Weights of a small transformer language model: capped logits.
Each number is 200 + 40 x the weight over the matrix's rms, rounded and kept within 0 to 999. Layers, rows and columns count from 0.

# layer 3 MLP down (transposed), 384x96, rms 0.209, rows 112-128, columns 0-95
209,208,337,190,107,164,153,235,201,147,195,308,210,141,149,223,175,156,187,199,167,143,211,210,197,170,188,168,187,230,98,163,216,167,252,220,195,207,192,167,228,199,197,179,211,183,178,256,145,135,120,203,275,202,202,214,259,215,207,204,209,144,264,224,196,210,183,179,159,202,97,205,225,160,161,164,265,215,181,202,236,177,242,221,186,181,197,222,218,154,155,260,183,165,196,186
179,155,261,183,174,172,195,214,226,240,172,206,248,239,180,178,229,219,218,227,165,266,222,269,244,258,197,180,240,209,121,158,152,154,191,171,252,101,228,174,165,176,216,136,220,205,163,187,213,196,244,213,253,154,228,176,300,235,180,231,199,172,180,204,214,119,212,145,230,216,166,154,267,196,206,187,209,187,214,227,213,177,257,273,292,212,217,194,286,196,147,185,207,240,222,179
226,221,248,222,207,137,183,201,270,236,205,225,180,203,159,175,236,219,221,231,154,264,214,243,179,169,287,130,222,186,170,159,163,246,189,230,217,133,185,221,296,223,183,253,199,211,106,191,213,144,220,230,230,205,186,194,212,246,192,136,232,312,213,175,165,208,187,177,216,177,128,258,144,233,224,204,258,187,208,193,174,125,243,220,230,156,199,199,104,250,233,166,185,231,174,179
133,117,245,255,212,194,187,134,219,258,198,157,177,187,164,247,184,174,191,192,233,157,169,190,185,106,223,175,173,214,222,230,199,193,182,233,226,196,136,219,332,135,187,184,137,217,138,156,185,101,201,210,226,111,206,224,203,219,142,227,198,198,214,178,248,221,222,199,269,196,209,237,147,250,165,206,182,204,162,180,235,180,218,188,184,143,233,180,172,219,283,126,142,223,157,199
191,256,168,172,142,150,173,242,171,155,150,154,204,194,132,133,206,198,191,190,179,178,236,240,206,187,267,134,265,248,209,148,228,222,125,215,127,180,162,151,227,169,245,199,240,233,274,247,218,286,167,181,203,170,235,160,106,180,168,192,232,222,177,200,211,124,211,270,233,204,138,197,207,231,191,214,232,280,254,220,233,221,193,187,178,257,230,279,212,286,226,182,225,247,223,183
209,253,304,254,115,198,166,260,189,170,221,275,194,218,145,190,213,136,196,215,208,204,187,222,236,213,180,150,210,220,193,190,203,259,242,271,202,197,216,220,240,201,260,164,222,202,226,272,148,208,171,182,216,191,165,197,133,240,209,153,179,224,194,192,203,123,195,217,191,264,246,215,183,209,156,189,241,268,219,164,187,213,139,209,150,223,222,229,210,210,224,181,190,243,155,213
158,114,226,137,199,219,222,238,170,240,178,122,163,237,179,174,195,164,225,176,171,165,193,271,197,186,208,192,201,154,323,231,209,215,238,177,123,192,214,183,168,198,166,204,176,173,191,162,237,141,150,236,149,212,163,213,233,180,223,155,244,162,205,221,217,149,172,183,205,185,208,162,226,236,186,245,191,188,177,212,224,209,240,176,205,194,206,216,216,249,224,206,251,176,157,272
214,244,183,223,198,248,140,183,101,244,195,253,263,245,123,173,118,106,201,259,250,209,180,224,191,260,146,206,234,226,188,202,297,257,195,212,212,149,229,213,156,163,266,217,194,244,197,211,45,170,250,212,193,206,209,237,241,283,164,179,216,188,231,179,244,295,270,217,236,238,136,222,202,274,204,159,266,237,222,126,207,128,233,178,175,175,183,211,154,229,204,202,241,172,195,201
277,169,206,230,152,268,170,142,242,245,153,209,209,166,245,239,158,218,196,246,173,227,192,140,233,245,157,232,196,207,214,202,203,159,233,172,207,189,204,204,212,201,289,218,204,273,204,190,238,205,223,202,234,160,244,216,164,182,129,167,105,216,237,227,194,217,113,231,151,264,214,224,124,151,211,262,194,207,181,212,220,236,189,164,252,223,222,124,229,155,216,145,178,254,144,185
237,122,296,200,196,307,191,342,181,312,250,160,190,187,250,171,220,140,202,158,220,240,125,170,241,129,167,172,247,213,206,172,246,266,225,247,201,252,204,126,225,153,197,200,190,224,139,196,255,182,220,183,130,249,219,201,216,187,198,197,231,178,182,199,227,252,227,237,253,279,145,179,197,188,192,160,146,204,235,263,245,224,233,222,114,127,169,169,150,186,235,263,198,177,235,219
236,173,255,258,201,224,198,109,279,217,201,203,188,244,167,262,182,229,170,151,95,229,226,165,248,185,246,179,255,227,263,161,105,178,213,159,186,220,182,252,240,167,267,190,212,232,148,235,221,203,204,221,180,280,229,261,190,284,224,200,207,185,133,229,149,238,158,227,229,207,248,173,178,244,188,152,172,184,168,208,232,209,250,207,169,160,185,285,234,212,226,175,258,181,167,195
181,204,309,187,135,236,206,180,234,217,108,212,168,255,153,143,248,247,188,201,174,213,220,212,172,308,242,123,237,170,194,305,173,171,225,186,233,126,179,122,272,193,197,188,211,163,136,199,241,189,223,184,158,169,225,250,150,322,164,219,114,192,218,206,235,171,130,215,200,186,189,221,265,209,231,256,241,225,120,213,115,151,228,215,217,141,205,207,202,209,207,217,223,187,151,132
172,170,197,238,150,143,215,282,184,240,158,209,198,183,128,253,289,231,119,229,229,165,215,247,231,233,196,180,153,159,215,157,213,167,207,126,157,189,131,212,176,107,216,195,156,233,95,263,243,210,148,186,232,170,218,147,204,150,206,193,176,176,237,157,279,269,245,225,289,141,242,237,203,236,191,168,220,118,216,224,220,217,208,146,243,195,186,206,234,183,202,162,159,150,177,258
257,187,153,195,160,260,198,160,133,228,226,292,144,203,231,187,199,222,192,176,204,184,176,165,216,226,229,169,161,152,177,171,176,196,172,259,200,159,175,154,165,238,219,196,198,258,225,236,215,138,269,206,152,153,196,185,184,190,178,207,177,212,195,177,185,256,214,262,223,191,141,237,178,277,188,195,189,223,91,216,175,218,207,174,208,195,140,199,195,198,237,246,203,167,224,177
233,218,322,248,161,242,183,284,268,243,107,237,182,138,189,165,206,181,203,212,184,253,222,193,218,191,186,178,190,279,177,268,176,246,272,222,214,265,232,264,214,235,223,240,253,226,230,197,145,157,186,219,204,257,193,211,158,204,241,200,181,299,210,211,171,224,200,249,284,169,137,176,183,165,238,198,172,166,206,200,179,234,235,249,188,254,179,183,198,169,200,270,209,253,202,211
155,146,323,175,252,220,139,345,143,166,203,220,221,188,195,247,189,196,232,211,160,167,180,143,236,251,214,209,225,231,301,173,267,269,255,174,180,249,200,154,234,159,192,181,164,195,161,215,194,140,166,140,225,244,146,139,236,230,258,161,205,237,222,215,158,220,228,265,200,216,256,190,190,261,277,135,184,182,242,253,143,175,300,209,195,210,232,231,169,268,231,206,262,205,194,280
171,153,258,209,230,263,197,182,125,148,154,163,160,184,263,206,206,175,132,177,195,229,95,202,264,267,203,172,174,156,204,193,202,182,193,199,180,71,187,225,199,183,183,177,187,177,232,201,227,153,174,142,221,208,257,226,200,294,124,188,251,172,176,201,241,191,183,227,110,251,225,176,197,248,273,116,164,198,165,177,229,219,249,242,255,221,222,152,178,155,185,247,206,200,188,203
# layer 3 MLP up, 384x96, rms 0.276, rows 113-129, columns 0-95
231,209,206,170,164,256,230,143,221,158,178,179,161,119,288,237,99,227,188,317,217,209,207,240,216,161,261,171,248,227,161,212,271,203,212,238,177,133,214,259,198,240,165,169,275,191,206,234,217,178,202,202,162,177,144,145,201,207,222,237,246,245,232,167,206,226,245,159,199,253,221,171,222,242,173,193,165,192,195,207,258,162,191,223,226,201,229,193,166,257,207,200,205,224,139,234
108,179,171,231,126,260,182,189,164,154,153,207,210,235,213,213,196,173,185,93,204,198,170,190,187,224,123,174,144,224,159,231,172,185,226,221,170,137,223,177,148,263,183,123,169,152,185,272,258,279,235,223,279,213,191,198,242,188,230,240,203,219,156,263,215,183,203,148,190,206,198,216,210,257,158,212,165,247,127,215,155,183,173,227,144,230,208,178,243,245,211,241,159,176,154,216
135,243,170,148,244,273,234,264,224,184,130,214,228,149,227,142,198,194,156,237,248,227,190,249,193,252,225,173,170,206,185,178,162,261,258,231,149,239,258,258,98,276,231,151,151,211,258,214,216,242,151,203,206,162,268,121,266,212,215,195,232,208,186,147,158,121,68,192,215,195,134,283,205,194,262,229,217,209,192,141,215,193,264,214,212,242,231,172,195,169,161,153,256,168,184,221
243,132,150,168,231,227,221,253,225,162,206,136,175,156,207,231,142,181,113,202,267,145,245,185,220,146,150,146,184,206,171,180,193,238,225,239,187,249,144,212,179,230,167,143,150,232,101,214,134,235,231,190,179,180,198,194,195,206,156,156,176,228,151,299,138,234,190,168,220,256,246,165,215,221,170,298,151,221,178,225,165,170,214,262,135,219,187,206,187,262,267,182,230,185,192,144
159,202,193,193,207,267,167,206,185,165,194,199,215,211,152,177,183,162,121,180,229,262,191,193,149,160,250,226,232,192,198,203,264,160,252,209,181,231,210,238,235,279,169,193,151,94,170,212,226,246,220,166,183,239,203,167,215,184,143,201,236,255,144,113,219,111,210,208,174,223,176,209,114,176,159,169,204,153,221,164,178,195,169,152,198,209,258,242,189,208,159,231,205,146,276,286
230,186,196,209,200,252,205,146,162,130,271,168,186,183,189,197,132,200,222,181,198,173,261,254,177,156,145,207,265,232,221,157,199,173,194,189,275,225,136,198,175,190,205,205,240,175,231,212,182,205,254,142,188,235,219,199,147,200,247,220,123,234,206,215,193,194,257,102,199,172,230,231,160,89,168,189,203,231,230,225,182,165,207,152,193,248,207,178,160,222,209,236,107,205,225,228
175,213,169,174,169,218,152,247,152,162,197,174,224,161,163,278,178,189,192,134,193,148,226,244,240,148,113,204,189,281,216,169,203,198,339,140,172,232,253,270,212,256,200,208,184,350,176,275,154,262,252,232,136,152,186,263,238,312,194,178,212,203,243,218,152,83,157,152,257,198,175,137,268,264,252,192,268,150,204,245,160,184,219,255,84,276,193,136,205,169,225,267,237,228,187,150
250,195,246,123,192,183,191,221,238,164,247,202,261,267,227,166,359,235,171,236,234,231,165,160,197,187,198,192,162,287,260,139,182,205,197,187,187,207,232,231,267,177,178,145,198,163,264,161,176,193,221,139,195,211,246,213,195,253,117,216,247,273,234,229,193,172,273,132,197,182,149,275,280,196,184,164,208,202,274,221,207,199,115,215,244,183,266,200,132,172,220,193,149,191,219,166
195,222,153,268,203,76,234,173,140,300,198,263,213,237,216,214,202,186,206,259,224,162,172,162,256,276,150,147,243,289,166,153,216,141,226,217,264,158,203,201,228,214,119,230,185,298,179,217,304,220,202,179,256,148,280,227,198,208,167,180,207,192,223,241,172,175,264,235,195,274,186,219,188,244,233,166,183,163,124,115,194,194,224,280,184,217,182,180,239,218,170,245,124,238,184,108
275,188,186,207,159,118,230,224,224,155,236,235,190,133,226,157,204,216,206,158,224,205,200,175,199,261,238,160,157,202,167,194,260,234,197,173,181,172,184,301,197,228,104,194,190,163,257,210,164,198,290,154,220,212,235,247,155,209,259,176,206,242,219,203,159,82,204,192,178,166,199,260,201,213,163,176,175,220,216,190,191,178,180,162,212,306,214,227,126,200,222,165,167,230,292,96
116,152,235,114,188,178,304,156,228,226,287,198,173,212,254,243,158,199,267,177,170,170,161,138,128,239,163,243,184,208,131,185,163,223,219,211,199,212,231,168,235,290,140,125,191,193,268,96,165,127,267,170,202,157,275,190,224,237,172,220,201,114,303,172,300,296,128,240,237,171,170,214,240,165,162,163,163,104,196,148,272,303,57,242,134,224,212,211,165,129,208,183,228,219,175,92
207,223,188,223,230,263,181,165,173,196,208,153,188,152,256,109,224,160,159,192,254,163,177,164,192,187,256,184,168,192,172,159,164,177,251,242,171,184,200,208,163,213,221,191,162,184,257,159,204,234,168,243,140,197,212,196,174,192,167,143,262,238,199,225,228,223,183,205,201,163,184,174,225,185,162,204,168,151,246,235,232,217,171,139,158,201,202,178,231,177,312,93,167,238,221,154
162,196,168,197,236,195,228,167,180,169,270,280,172,220,193,112,245,229,218,192,233,172,265,172,218,164,262,214,178,126,181,241,273,159,261,293,194,189,150,228,167,211,238,174,227,236,223,224,237,254,237,182,172,182,198,229,175,187,162,215,237,173,199,204,187,192,200,200,150,211,237,218,211,192,203,174,205,259,177,156,172,201,191,214,207,148,199,229,208,175,150,221,228,180,207,247
202,183,192,134,216,224,181,214,191,187,211,199,222,205,142,241,242,134,212,163,221,203,282,202,109,190,252,283,129,112,220,213,226,180,206,250,210,194,289,171,228,278,113,180,155,228,191,183,160,247,229,182,249,216,176,263,234,217,134,159,158,165,216,213,229,152,232,169,295,166,192,206,211,257,243,189,209,218,177,206,213,175,176,235,177,219,189,142,237,238,222,203,194,166,220,186
298,201,121,84,200,217,121,251,194,226,193,217,253,222,163,167,226,225,209,191,225,248,220,113,131,186,265,239,214,147,196,219,249,169,187,199,197,165,274,228,203,285,149,237,174,198,182,141,113,195,205,170,263,183,258,207,249,266,130,180,208,114,262,115,294,212,192,205,259,144,157,167,239,202,261,179,115,151,207,166,242,194,192,233,159,167,121,183,164,232,245,157,220,199,182,177
174,166,197,149,169,212,224,184,195,197,190,222,221,216,178,244,241,227,241,204,184,223,206,168,187,231,240,202,174,181,233,203,241,213,192,182,161,227,255,255,230,268,180,117,169,198,139,269,162,175,162,228,219,227,186,224,226,279,147,176,218,256,294,230,291,166,200,162,188,166,172,170,236,243,184,216,159,206,177,183,202,264,241,153,216,177,278,144,211,201,252,137,218,214,230,239
205,262,194,201,239,195,185,191,218,184,175,239,219,175,226,216,200,221,182,210,226,195,181,200,169,195,187,208,195,186,201,197,205,187,212,206,183,207,202,230,199,210,184,178,192,176,206,234,200,189,203,185,191,201,200,201,216,215,166,183,196,214,225,199,197,207,198,192,237,206,188,199,195,182,199,223,196,214,217,200,216,181,210,190,201,208,216,191,179,199,189,195,178,229,219,201